Part of a small language model's weights: vocabulary 4096.
Each number is 50 + 15 x the weight over the matrix's rms, rounded and kept within 0 to 99. Layers, rows and columns count from 0.

# layer 2 MLP down (transposed), 960x192, rms 0.0974, rows 140-173, columns 0-47
54 65 44 24 51 78 65 47 47 51 38 52 37 50 56 53 52 48 43 80 35 60 28 26 42 58 60 48 50 56 47 39 73 49 39 41 22 74 48 49 49 83 56 49 68 31 63 44
57 36 56 55 45 62 90 41 25 33 50 62 56 54 55 39 45 68 46 59 58 73 61 45 32 40 74 24 19 39 56 55 47 22 48 12 63 56 69 02 63 50 45 34 56 72 69 14
62 61 29 42 20 38 76 72 45 45 67 67 51 59 73 50 49 52 25 42 72 50 49 46 43 43 52 51 55 80 64 58 42 43 29 57 45 59 68 28 59 45 31 54 61 56 69 62
55 38 57 46 61 39 39 45 72 22 58 63 42 44 64 42 32 42 34 60 87 33 42 70 49 31 60 68 58 45 51 22 45 61 28 19 53 35 39 51 55 63 50 38 41 42 61 43
54 33 47 38 55 53 54 47 50 22 68 54 52 93 66 54 31 30 39 59 50 45 90 55 49 60 53 47 56 16 51 31 63 61 48 35 54 35 23 60 74 59 48 34 25 36 57 73
66 42 33 60 67 67 42 72 64 49 40 24 42 62 32 61 50 29 43 60 53 64 54 56 42 64 66 49 37 62 68 20 59 51 67 52 38 61 42 39 51 61 52 54 57 47 60 68
65 32 65 61 54 51 65 13 60 79 55 48 55 44 47 66 39 39 38 49 40 43 39 43 69 43 55 35 53 55 68 67 52 58 43 24 64 65 38 74 48 53 30 39 78 37 54 54
39 44 38 36 68 75 36 76 55 66 27 58 37 83 47 70 61 26 46 44 40 49 45 32 54 56 39 74 66 54 65 29 30 24 47 58 52 53 32 40 42 57 33 54 27 62 54 52
55 48 53 49 62 83 05 42 58 32 54 48 35 50 37 48 57 51 46 27 43 61 72 23 56 71 74 80 29 34 58 59 64 55 54 45 28 46 11 57 55 55 45 37 58 36 64 70
29 88 41 57 64 40 42 63 30 56 54 49 32 47 52 61 27 47 58 32 49 60 60 51 44 58 65 56 37 48 41 53 66 49 58 65 59 29 66 69 80 44 29 34 61 23 55 37
22 46 40 32 65 48 39 76 41 42 44 43 64 57 53 41 73 62 15 55 78 25 49 37 71 39 82 43 44 45 25 58 35 67 53 60 47 74 51 60 63 43 46 55 38 41 68 65
79 60 51 33 39 37 65 20 49 51 51 69 35 66 54 65 61 46 47 30 21 86 62 45 47 34 36 82 38 70 71 55 51 60 40 48 53 42 84 87 46 51 88 53 66 58 68 58
49 66 42 53 55 21 69 52 38 55 62 44 57 72 28 65 64 27 19 58 55 47 35 58 41 36 60 49 57 55 74 62 46 35 65 46 68 81 48 47 70 42 58 18 57 36 22 58
46 42 31 46 51 57 68 53 40 30 54 58 18 44 35 61 89 12 53 74 58 09 73 69 56 59 33 46 11 58 55 61 44 61 32 53 63 51 58 34 15 60 51 46 75 46 46 61
67 30 43 65 63 57 31 55 51 48 56 60 52 58 54 81 44 55 63 67 38 54 67 63 52 57 15 67 62 76 67 48 65 51 49 55 34 25 38 44 57 49 40 41 71 49 45 44
59 44 51 36 49 61 34 42 58 63 51 37 32 41 54 61 54 59 32 47 41 69 44 66 65 77 71 45 52 52 45 49 37 59 55 51 61 49 84 75 70 40 57 49 65 38 52 75
51 29 43 53 54 57 38 56 48 59 29 21 42 60 75 58 24 48 51 59 36 18 54 48 50 42 66 26 41 29 30 46 27 61 58 43 56 34 40 51 41 47 61 64 47 30 57 39
79 44 59 41 50 34 45 18 40 54 37 38 41 41 74 34 59 44 50 82 55 31 27 38 52 51 26 57 77 09 64 23 54 53 55 57 27 46 36 37 48 52 63 55 48 39 88 35
36 37 78 46 35 65 52 62 66 41 40 36 39 68 77 53 62 55 50 65 42 44 21 84 40 81 45 43 69 54 43 28 26 57 37 48 48 81 38 35 35 50 48 57 46 66 47 45
26 63 70 34 43 65 75 58 32 57 42 52 57 59 41 53 38 31 47 40 50 28 25 54 55 48 56 56 48 70 50 50 65 80 52 46 34 31 39 26 43 33 59 49 60 47 73 60
45 32 40 72 64 49 54 52 41 61 41 21 45 46 21 34 67 36 67 50 34 54 29 55 15 53 29 53 80 61 35 53 55 25 43 52 51 56 49 63 61 58 56 57 70 68 55 45
69 82 60 63 46 67 53 62 46 45 40 58 52 70 68 79 48 49 33 34 61 70 69 59 41 58 47 40 40 51 47 49 62 42 59 58 50 55 27 52 64 57 46 17 41 63 38 66
65 80 42 41 40 58 51 61 30 47 53 63 66 77 71 33 61 33 47 23 65 36 53 35 55 75 47 63 30 30 48 62 31 48 55 72 57 49 46 70 48 18 10 31 28 49 51 75
40 60 61 38 44 43 40 25 35 35 51 28 42 69 41 39 59 59 36 42 65 27 60 59 52 65 52 59 48 42 52 27 42 24 65 34 64 74 31 53 51 58 50 54 49 38 43 51
80 72 18 47 31 39 63 50 56 65 55 57 22 45 48 63 49 48 32 36 57 47 74 75 56 45 57 39 30 70 59 26 54 41 47 54 48 43 39 36 64 76 50 71 67 43 39 33
48 59 51 42 32 38 68 54 31 56 53 69 46 68 32 38 33 21 54 73 50 40 43 40 44 73 28 48 66 67 65 30 19 43 48 62 85 63 35 66 65 61 32 53 47 59 43 32
56 60 27 42 58 60 53 54 63 44 67 25 64 50 52 63 51 38 35 43 57 53 27 41 45 57 57 29 45 42 35 52 48 42 33 43 38 41 27 48 64 54 49 07 40 41 48 24
27 67 56 54 59 70 44 45 56 15 55 55 69 67 71 69 43 47 25 49 36 48 64 56 66 39 36 15 54 54 59 47 71 43 37 52 42 87 67 46 50 37 58 63 53 63 50 56
41 62 74 66 38 62 63 47 43 57 75 62 66 57 37 78 21 34 64 22 65 14 52 50 26 69 64 68 46 53 38 37 53 38 38 58 36 24 27 54 29 55 51 68 70 50 86 52
42 59 49 49 44 33 66 65 61 53 40 66 43 68 35 45 71 55 37 35 74 50 32 49 44 49 44 50 55 71 47 41 65 53 31 46 71 49 35 55 60 62 35 92 33 61 74 64
70 57 45 68 38 41 38 59 61 24 68 57 40 48 49 64 62 40 52 45 52 44 62 54 68 52 21 58 45 71 33 69 71 72 88 55 40 37 30 28 70 42 45 52 44 52 55 41
53 53 54 41 50 45 65 31 76 58 33 67 59 68 27 45 34 42 60 73 69 79 55 41 51 52 46 54 51 86 37 42 49 54 33 59 49 60 64 43 49 58 52 44 50 49 54 26
37 39 47 32 60 48 31 45 63 32 35 57 67 64 38 24 69 38 46 52 50 57 84 50 45 64 21 63 26 35 55 31 47 45 40 28 45 24 33 39 58 46 79 65 48 34 58 63
70 60 45 53 64 72 75 52 21 43 33 48 58 22 67 74 53 59 37 49 38 66 61 52 51 58 42 56 71 46 53 33 51 82 61 57 42 62 69 60 47 56 35 50 48 54 46 46
# layer 2 MLP up, 960x192, rms 0.0984, rows 141-174, columns 0-47
35 46 67 53 56 36 48 48 60 71 69 40 45 58 28 50 22 57 32 51 45 44 33 37 30 12 48 46 44 36 48 33 41 55 58 47 47 46 32 55 43 65 43 78 71 54 25 81
53 54 43 63 41 52 40 72 48 28 61 71 60 59 48 38 37 49 46 38 38 41 32 22 38 32 50 82 69 61 40 57 60 57 56 57 73 37 50 56 50 46 24 55 47 63 57 57
48 43 35 48 94 28 38 41 57 26 38 39 50 43 40 61 54 35 66 32 48 60 37 64 64 47 38 78 63 31 57 56 40 70 29 57 70 49 49 48 56 52 61 66 36 38 54 81
70 63 31 60 35 58 55 25 50 69 63 45 48 51 42 31 69 55 34 40 46 60 48 53 50 32 63 35 34 66 58 48 63 51 21 45 42 52 46 60 72 38 21 46 47 63 42 32
45 22 23 35 51 55 44 31 75 46 63 53 60 36 44 58 76 54 51 37 61 60 69 29 60 48 53 70 34 98 54 42 56 70 63 21 66 58 42 72 43 32 41 49 36 68 54 44
63 73 53 40 69 56 56 58 41 56 43 25 42 33 56 61 36 56 79 38 74 60 48 45 41 83 22 54 49 35 38 63 40 34 72 46 50 46 47 78 43 59 47 36 52 51 43 31
56 24 71 17 51 57 74 55 47 56 48 66 76 22 38 59 62 80 50 25 40 54 63 67 28 56 27 43 56 40 29 55 47 34 50 44 28 62 63 38 63 42 46 57 61 36 29 47
55 61 80 53 33 37 63 44 52 44 73 70 46 50 47 38 52 61 50 58 43 70 48 58 43 37 55 48 38 31 49 32 69 59 66 65 33 29 64 25 36 40 42 33 59 50 60 56
63 64 40 64 81 20 81 57 16 56 69 57 34 44 62 63 49 33 78 43 59 35 71 48 50 21 41 68 56 47 59 61 51 42 35 14 36 44 16 95 33 27 49 41 70 51 32 62
62 70 29 39 52 37 73 46 67 67 63 71 57 28 42 36 35 53 79 67 39 48 35 46 63 56 24 49 38 25 82 34 57 37 64 73 53 48 79 54 38 50 51 34 73 60 44 59
44 70 45 48 51 56 58 40 63 73 44 49 58 70 79 51 41 53 47 31 50 59 63 11 66 39 45 54 98 49 49 42 30 63 36 57 48 40 36 31 21 49 28 64 33 90 45 58
65 39 64 54 59 22 33 39 60 54 44 67 54 35 51 36 32 21 58 68 58 77 61 84 73 24 48 50 79 32 66 59 37 56 34 48 58 47 31 44 24 58 43 47 68 44 52 44
59 39 46 53 60 08 32 35 46 45 36 45 44 69 61 52 31 59 51 65 32 47 23 49 37 36 56 62 67 37 21 50 56 50 51 36 60 53 61 22 43 36 35 39 58 53 37 28
48 57 73 50 54 37 56 33 71 41 26 46 31 68 22 66 52 34 64 30 56 24 23 47 36 79 34 75 64 39 40 38 44 64 52 32 57 46 60 14 48 50 65 47 49 19 69 37
70 34 41 82 68 20 49 71 30 47 31 74 74 69 45 49 54 13 40 34 32 45 55 42 50 56 50 45 51 50 36 63 67 85 52 74 68 41 63 58 33 62 53 57 49 34 52 41
47 39 32 65 25 31 44 51 66 55 30 67 52 62 60 47 42 39 61 45 22 31 57 58 41 56 61 78 43 39 30 49 35 38 52 73 44 44 35 80 47 22 45 47 54 55 45 82
55 40 70 61 59 43 48 37 45 58 36 32 38 34 46 53 23 54 35 62 60 57 32 33 34 54 46 48 56 35 63 52 70 54 60 59 55 39 76 89 82 72 52 34 21 56 71 81
55 37 51 24 67 41 54 50 54 42 54 50 79 39 32 56 52 60 60 67 83 46 52 64 50 67 68 65 64 62 35 27 46 70 67 59 75 41 61 50 37 25 32 35 55 37 58 66
51 13 32 53 66 52 51 49 64 33 63 19 90 56 43 39 43 31 88 49 77 39 30 31 58 47 33 40 54 27 56 46 43 68 51 54 14 68 70 34 35 32 55 33 57 49 71 50
46 65 65 52 71 41 47 42 45 59 27 43 77 60 63 50 23 36 53 57 46 49 77 75 94 50 53 20 16 42 24 52 30 47 54 23 62 32 54 58 24 26 59 64 38 51 24 55
37 48 80 31 51 52 51 48 74 34 60 65 42 55 46 64 52 53 66 46 65 48 13 49 54 65 55 33 23 84 27 61 52 61 65 55 36 64 46 63 47 55 64 70 27 40 44 69
45 48 38 70 55 69 54 35 58 68 46 55 37 70 63 39 51 48 48 34 64 05 38 45 55 64 35 54 57 47 53 81 45 40 28 62 70 40 31 34 22 52 70 75 68 45 48 48
58 36 33 36 64 51 37 42 46 55 70 72 75 30 74 38 57 40 53 21 45 36 49 59 63 33 46 55 52 50 54 45 54 39 45 66 24 33 54 45 63 31 38 74 54 67 26 62
55 40 44 21 38 49 48 36 61 50 41 36 44 53 46 77 67 58 47 40 53 49 78 27 56 33 24 45 53 41 68 78 66 47 36 66 70 75 43 68 24 43 48 36 43 55 43 39
32 38 58 32 54 56 43 23 51 28 71 33 48 38 36 57 20 58 49 52 49 62 60 68 22 38 40 12 83 47 98 29 62 44 37 72 38 36 59 73 53 47 35 42 48 51 56 52
57 34 39 43 69 72 62 36 30 72 80 59 60 24 44 57 83 53 65 43 70 17 44 38 29 54 56 55 47 64 34 39 34 39 52 52 58 43 39 70 40 55 36 38 64 65 67 54
51 51 43 62 38 77 37 56 69 56 62 52 51 19 54 46 44 61 82 56 46 35 66 34 49 33 40 51 65 28 41 44 44 53 49 58 43 44 17 59 37 64 65 46 53 50 53 37
32 69 21 69 67 61 47 59 42 42 60 57 65 64 53 24 24 57 74 41 67 55 41 41 62 55 60 45 40 42 52 24 41 41 30 39 71 34 34 73 28 22 64 42 62 67 11 65
60 47 59 50 59 57 52 37 54 31 53 55 50 36 48 61 51 49 64 65 39 63 26 51 59 54 30 62 40 51 38 53 40 39 43 34 56 72 39 49 68 33 34 39 63 33 58 56
39 47 43 54 58 59 24 92 44 55 45 50 37 30 29 57 63 47 45 47 55 49 48 55 27 38 69 50 51 58 48 48 52 50 88 66 21 32 50 61 69 45 16 49 53 50 21 72
50 53 50 47 57 44 51 35 68 37 58 57 61 61 32 41 61 53 78 76 58 81 63 58 79 65 45 41 58 57 52 56 50 53 83 65 66 62 29 49 42 23 59 46 49 38 37 59
52 55 47 44 59 44 32 68 69 43 53 42 55 30 44 24 41 57 57 61 69 48 50 50 23 52 72 50 28 39 46 42 15 49 47 13 66 55 60 45 62 59 69 42 44 25 39 76
17 61 22 27 32 57 44 46 67 53 49 65 42 75 66 35 43 38 65 67 58 43 34 57 55 60 40 35 44 64 38 43 72 36 34 22 47 51 55 64 49 65 35 64 30 29 54 57
64 39 45 58 51 53 52 49 69 34 30 65 33 59 45 23 34 44 43 60 56 58 57 55 41 45 73 69 51 66 58 35 66 58 40 69 56 37 48 59 46 55 40 53 33 58 28 51